Part of a small language model's weights: MLP 640 GeGLU.
Each number is 500 + 25 x the weight over the matrix's rms, rounded and kept within 0 to 999. Layers, rows and columns count from 0. Numbers have three digits each.

# layer 2 MLP gate, 640x320, rms 0.0796, rows 572-598, columns 240-319
462519453482577479506514520506495506539532483479513477486514453497506487516475528497484573497501463555498483556527558507501502531463501523520516516525515499488488478514500476461488472501542499508505534507507516511513469529518486519452559536
499519509530503478499506563489456508481497517473500547512402514512504530506477566520517501502463482494551494484469514490559477460475461474497534507525521509482481495480435520512444513491496489460467541501531493524463511512497524465533525528
507537469486473462525526547503519495472534521531505484496484517471527470514502483535487521482507503515515498506458517535454496440540502553507511505470496525487496474479490498483531468478468486489496492533471472533537483491501509458474502530
526523467536511508516495489534491503505493497454520499448506484464496502472505484510480473504488463510474505490510468500487499528543519513505476538467528499501471484522510549491497507485456539468530512500520488477468487515519489477587497496
446504462493519504527512509473479510515479475469460492509458497514462414518541500520523525546488469514526519491506528510521495485519472504490474551481496461496451472533500512512495479473517503502500498468472475554526503502524500446588480506
511488496501509503469525499500541512526486499496525501537478501490484472526480453514527512523503467527483514497501495513501525529474474470500504486509485453509527503447468490491460506498456477520499493491512494521502477509504522457475526460
512500531502502528521453475465520498525494532512531450497466486538521460498503462498506522470485539532521545471508479525492532523463492452488482540511492502526492455479517552497476490528503512532521443528557514479475506462505520473506496475
478505516455444514534487495518488442545451544503501486463494491494537518490466518457497467496536511535502488477533468478474452504491468494525507498490469515493468497483510478517481507518496525528514515515496476518550549529473526510483467490
506535478541519468543506467457450476518487491494494514531516496497505544506518554493498528491498558488500487504495524515478534531480500511474516501487481537519517481458506525498467457539500537519520461485497496506464515488535488487495515511
530513499518484483490478504532529489458486500515495480510522506559505514486492501535437466464514496465488509463503478506493559511482504478535528502485479453482504508496519455484535525531526512512488495502526532486491554465528513473509502524
504498489471466522481503459541477491493518511524512552540483491473476491489474490533500487524538493517507521524465535499467462492483488464499473511490483530460500527525518526517460471535506456511525479474458517503507502516459539474467503467
514467474517531507554479527502489481524484544479484530495479531500486482499478486491500486496477475487485513507473485477475501533482523494522489528541541493515510473509491508473512524481503484496538507504453518508455520489539526504518512515
518515475506480520535513448471484502519543477469501484508486521466505499491477482487527491486502485516505518546513486505515507474489499451474482476494495492494478441529510487501473551500505501519501487513522513526472492500543537461572450535
484458525460510517480421500504519490463500477517511459506499514517552480543501509489510488499504483500525510509507528488532503485481518541566499517517476484526488482517507489497515453516589521477491514510531506463505526500477504538481461575
535518561450506466516486554478482477521506500496538486483489511533504508545474513487512468463487501504501489542477497533493465499496483512480474552513487453508513497502488480515454530508505489566457522504503536505460483508498516481482507478
490511509479503510500513472462492473431526507523515429450536521523519508477520503480510509506483522476493486467513507467528487491508527451517497523522543467504524506495495474479489551486503503460505479485504507483504534480511462484463486469
481492563469489546492523491503522513525548530480540504530532553511462494519503497486493492507514483476497525548470494508507515513518482552445518516492489532474472504494491542502480509510513509476527510454518503458503518521510542499513489499
507503482489548521486519483495499495470511487498469526510462509504464536501502492482482505525512487505531541526496479505504482521547508499517541514470528509494494496507497514492504485509547461446496503496515475502537498512526502503522488495
467542580518535484514482453495528510495498541525508481535502508483522454467526540472479516515445506518521521474517553492545470492486509466497487522487472555490504542517514460523513484509496495455513506471527513514497513494477528453482500499
467532450479508494513468526487519496464479514486491497509503463531495557528536509531514505541540481478546518505533513496521465465470484482498497494505550520505484500518493513512463488474537527553531493458435503514538490501485513486480511503
484474480501489470476474522509494523460578494489470489539510481516510517542464486486473525472474528583509524530474519515461507479476518465540442531471506494493512553523475481530461492458484465493491509495555517510454485497507492517538533516
469506521491513522535498486486486511497486525504469496480464492471474487522501473519527489529478535499504506507482467527484493554501487526512513512522463490506485484492460526474480515476483508511502486476467483516533541499481507498521516487
478488484483469459522470490482496497513495458525460498447506550493498502506487509504553510462539514496500517476469515526524481463474505482552476503488510481496509482505511497530509497493463504479539493487486491532519523485507496508512498498
458519502448482499487501476496425472502474510508484489538493515496478509484519503501532507495521504546475497534517539513527510471442527528488485498452503476508521524487502512488504513518541519466500541463471510493486481552484517508485476463
469499518517502481500449518526459517486448512481490527557460502515491471523501493560545503501496481506476501510504485465467531498494509487512534517480554528457492492512452495507507468537474441511493498504488468517468514485507529526539462515
486460523513522467488497441486507474491511511488511494483485500491506506513506500499507485479538485498483455464489514532518512502469475501453475506546482487502477505524478502514507537528466518506497489509516514499465535533499469473502467445
501482513522491529508538497471568452460497502511510484529542488505462501471531517508490497491486485519550469515508526527501439518565475517503502511497519487484489516483522466494499527480489549518531492521535467481520512526525521462517497539
# layer 2 MLP up, 640x320, rms 0.0799, rows 572-598, columns 240-319
477442474484481487471483451508514566505510499484510468500522494477549479485505520521489451454456487478485520484507557524504497499499481498533484467513496517490473510487511497489443574480473481505509488536490506531499449516499505484503496500
531514473488526499487507505493505523512477516529508479509546488482537462505505565525470481501469566498477512477486556478484546461537511514504476462523536494496508507522513483441519470446483493483502543497514502493489494486501486508500500499
494476539514498522497483497479462520489496485508504509493525505486458512527482522480523528529500502474485500497475516482555503478462512475465523468512482490502527544501501473512500471513487510470563492509530460417514519546496480450485515504
484528481455502501487510509505486469524485529512465541525489510508456530484515545552536493489516532482489512457464497512476547493550441519506529531448488525463490472531534458517475445488496471457513509452528483498486478482522480514484489499
513482534468500529502510534516517489504539489476498486464493465505504515505505521523523489486522469502532511493510535495502504499518504486498483508528549516487471494531456505516532500476473525495497476428484509529514494500486531481487530527
501525518548539509483527486463518488493480458481456519503512507447482482516473465505511491520481479539508504479518454538491533479500497464506549480493516511491509575507472528569501495508456478493509520494536509481497525448492487505488515486
560475516505505536462518521502545503482507513486514517538508489467492522473465491510486516513507520504449473520484523507483494473489505538509459514529516468483504494485532481497532534504543503497473511480479524555517489507496495500498504511
526510521497514492510519500506477454506520490496516479468516488503475484464495489517528505487534541479480512529516469500465530496544487528493485533507489482479473502507505521521495478504461509486502495487500495491509477493468514533545524496
461493510512521504506463485524503504498554477501487541523496527506486471493445535518511457477495488498525529507490471530498552500517486481513516529486506476496535520514526500489519524427514493476528499509498533523527468493455483499508499521
472504553500466506502545460445497497501487509493520492490446506476467529539487521507489479460502494551449505496528543466467499524527522498469452496471483540522523534479468496496483462502444488462520507513452505491502465510431490520492494491
479516541552540518551501491481483525478490475448531550523474550489500487535511497482502541489488505514525446494478534495496447473532551498487468499471492486504505511460515468449484515510489505489496494460509502447451505518494547519498483542
475531505504490507464472527447477525509508475523481511448496499499498475513516502487506475464553501516561474478483556484482532494475540498489510487479502488471526459533487508497484507504480504554513495502490483470560476485534491488490495504
495519517492475498445513509494492510537502503473513472473495495492517503505541507476507473511485498510510514467538517502514478502513462494503524485502483497532487475510464460482520508518482480492494480495508504498515540529531524466511508487
454508531481529522506487467423515468490515489531511511554485502537474482528511490474509475477515487520477517521514544500487530516474467509503533520538434485483525468490486495482483535485531501461520534460483504513525534486463532496484511486
526496494500514508494525493511483503494516505513465520476550487529507510494522512502502466456440507557486524460480507508492530519526464485519526526483519488471536531489459498504495503511539518563505540524499464512535523511467517509536453525
448469525523582497497524494521503531491510464483515489559507484471498517523488509502462514545507503514554503538483462524516473477517528514530500481543490492580523486470517504496502522484457531490509478496508491521536549520476474464500522469
484464515469507512481486500491475505506495497486527467506516502496537477501484487463507462493472482511498527485506542518488520503506497492463482541519449491490469454480502537500529533469522475535494471520505485475474473511482511551502493484
539464511511503465481492520491469522518493461481517521470475494520507469488490507450504488513481528493499524484506495484512482509504483494503523540520503503501525483506491486469469513443476508479494521488505474522529502496525507545527488448
492510466501492520508543496537563502484498514520517493478518544503494546506434581506458515485519552516522493495466474485524497525508498500462545497509487455494503508516507492482489516455485477507524442545457499536531523518503553456503483475
489479534470506517483473517485449470482544528500504498529492459533507476536484503494512450495520540487518506439565523501521504514504503500545533537479505464547493491490490493525536531468500530492509512464540521522495503456520521502553481496
544495498547518496525487493516510556495528496504549528439513477466514551495545514511511472532482534484467495464530473513547470501505486520512554511498536502473484499509497498471563531493517522479511492503487477495538480485461491498474543524
541508486537527505511519531488518526511533536514512499513508482503503503517512520528493501516517474515525459474495513512517447499533506454480463465472531495495509479476520534496531501479499496524527532519473495529492515513542475551469490517
478498525488502515550516508500527510522518496532494467484500532443468482489447489490483482534502544484516444482513529489457482518482489520529511478526499476544527512474525500495483525490487496508478465522493490536524465478487518508501467510
514445470498473499486541477501496532498505471487491457493522505451450497506498487466472509498460518507534517522487493503490501470501501453502487479493530478548507499511488466513513517498518504466500543484461525491534515466528538492521508488
527515489483488520509483507473493550496527508489492492473483523496533538483472462462512475485479487471492495468466472481512530498495507491507477500482444442512530522487534488522510526525498482490470497482492461522557508525501494463508520505
527510502473516490517484486495548508493497525485517481524483514505479483494496490515496492489534515505508474470512453502525518513537518483510480523521545486546431500528459446519452537459503489479507518542536503477472526514502500503529517482
512470499496526545502524477489460498483521453458502496530487503522496436490518565493578475487454503523514462494517525532519518456533536506429521476523511483465504485532518485504514488489502508507551502510502515490511520510497502504508459476
# layer 2 MLP down (transposed), 640x320, rms 0.0647, rows 572-598, columns 240-319
523510540502502475520478528542514489449507503509543509500520490481532455507486514491505506568458492541486489476516484511482499508479513525553474528458474508452532529516474513539504463513488531470488466520517511568492526508476514518528456499
457520477447475453530483465475511490516499514472505490434484525466493546474502502530500499568520475463443456513498422522517471465521509507545518499460479507486510482494506450510542461506506516463466512489482517495508472521498507493456510541
497540490514530471482486509522481493481465514562477473480530478479493552522534518467496485464492526505448490512490498482505498490502494521500498461488525497467533497492512478451490487427490475522466540523496508474482508519532492482517512477
482448529527528464516471509502478487534516474450552449530496487490515476532487466465494499490522520469521463519557527528513488521502536515475532474511497532494533505486483501514479539461477472516505497449505485542513506490478543497459522519
529554497515502456496494503495499468473466513579568511532505492491483486525493510517507544451478533509456528477528472549512522486498502472523518522510502519460507549486504530475480505531506494448546460492519512518491519506529485513512470462
487478489537482494546507518479524517484494526512534479454462497516496525457504457440470481511513494482477525524532508499542515514511516506482492487490502533518497507466490505513500479535490487505514473493497523461515505519509463491496487504
549500521542492490550499511558522460503503519475483514557481557465522503496528497508517489503477504474489534444481539524476472481530451522520507486468512540477498467514493477496554505489516519488490530472507470532483534479488495469484519481
495487468480492525493483530507562513515539467478492491506474518536557537536479495494527513505475500507498563510488476536494518517530485482458482508480517474564519520477500500527511542424483510486510510465552494505491529490512528467507504549
482517452477520493509496445509505576455506470494506503543509552519503480512513448556537502487471492506541514516526495512487465488513490507489454507536513502474501506486514470494528561496462427463522492517512487500513477488481481490530470511
525515498488489489513494521509504499476536533537477471487535477523509493482523464496464513532483455490546517488526501512501493469469442481511473478499486516467470431515468479507473507525521492519475534503498520459492525467499489505467566474
519524455516498504469501519490498495546470503501498488466491479515496460511480459474483501505496514517523484520493479479522514512558511481520438500476461469475512521503491478543509535491514499524509529493487505473531513506473503532543568511
508484513567513474551508482517508490475502525487500552553489485505486495505518483512490528501523524505511527494486513530541477515491529477497496476525493509483519476485488522513489567479472536480492537504468521519457546515485505522497537493
485516482476474490582488495483514492487529509489446553483516482522533512460462477540501484461559490454526509496495507498478540508498541521474475483509485501518481509515526530514503449478519498507479510504517521454466450471475468476492507485
503571528514504517531481502484487479530538485456543484540531477495556500490508495480514497468507511499460547508525472493487506483437454513507464497542508489502491499483485501525462470505494479509524460505501509508549472533492487535497510519
483496504507484476532471474453511492506468519448485520472474504485541485520480510518502538531530495518536528513488543450539522519516571467508521498482517486521495508490508543508526495506444475468512496497564491479515509476479527537521501492
530560498495510522504518489515524505472497517513512448471511561562496500529517487476472514516492524527464477519504510489518464501533514470483488525486503485484507544499460528492510524532511487488484539493523509522486492487485488488500519528
489500504490494546476524465467536495509499461452495493505498492458491542500519489451471453512495493476492488486562508461508523537500477453485501477534513521453506508556480482511496528484497506493527506536498493486501503460533520493500496515
448455494436457455490513478472448496528503518511516533518523497519518467522545484528499504529530464539541498508538517497478534495467478497494514470488526492535493530509539445499470509540495511498497478511532493515499517498524519506514476505
570489472463477487551485552483485494521476536543483478574508490507500507487475511522485560494549498505506478477484520510478509479515497477502456506465489463477483508493479480495517517499518505505497501516517491456450474491511551474511527496
463543497537472529482508503476523502481488450487471467459523463497479455502476499488533508489503486529469505519498512492488514474515485529486489558507466508491558527549486519499446484540493500509517478515440514466484550509470510504527497523
516461511488497466506514503486496548507500515482523483524502510504488482529501503507503525536485477500525485487467481458486499525503520476520515551478513478490466491522521458493532499499496494490471539517488501454493490487538516470497522479
492500520465489483474473518517529453485474504486539484476486549522514435468490484465486516481460512521493439537474481495452547485475514536525541516518474476507495488527506428504479475505504489496429469502525499500489477472508520488451511477
506491459534492462473527536445502449518497521541438484483502494509505534487511520526499498476498433485486477504466488514477520507492524495473505487490471508529514508515515494467451479469528486462517530477481480489498506496508464473463473512
513505531532509493528521502519547496504506507520546527458522500535510485552483466503517498511483468487481509484519497511490515496479453491530532546518489496537493508479524494519541502548532463527548532480488517468456544468532479464502534490
488468489503463459485447488492509492487485502547510495472503478473493480474480519511505516501534498536504481490484531490480461498485519510508519523533504502496484460506509481538511490497448460540533519485489498539515551466464535522505475441
516503495516487498488526506454499494504483495495537480533499506534504503519506501504505489490511483490516527486508488510473495501543541512540506509477515468478528521470515490512493481479521487479493468495503519550546475511509524499525468504
517487467525552472462546518469477498517521545504459512524453512482498510458488478483519532541541523486488537515432496487515542524481513474524523485505462520471504503505456545513493483497528501530513492502493482461514542458492487503502494487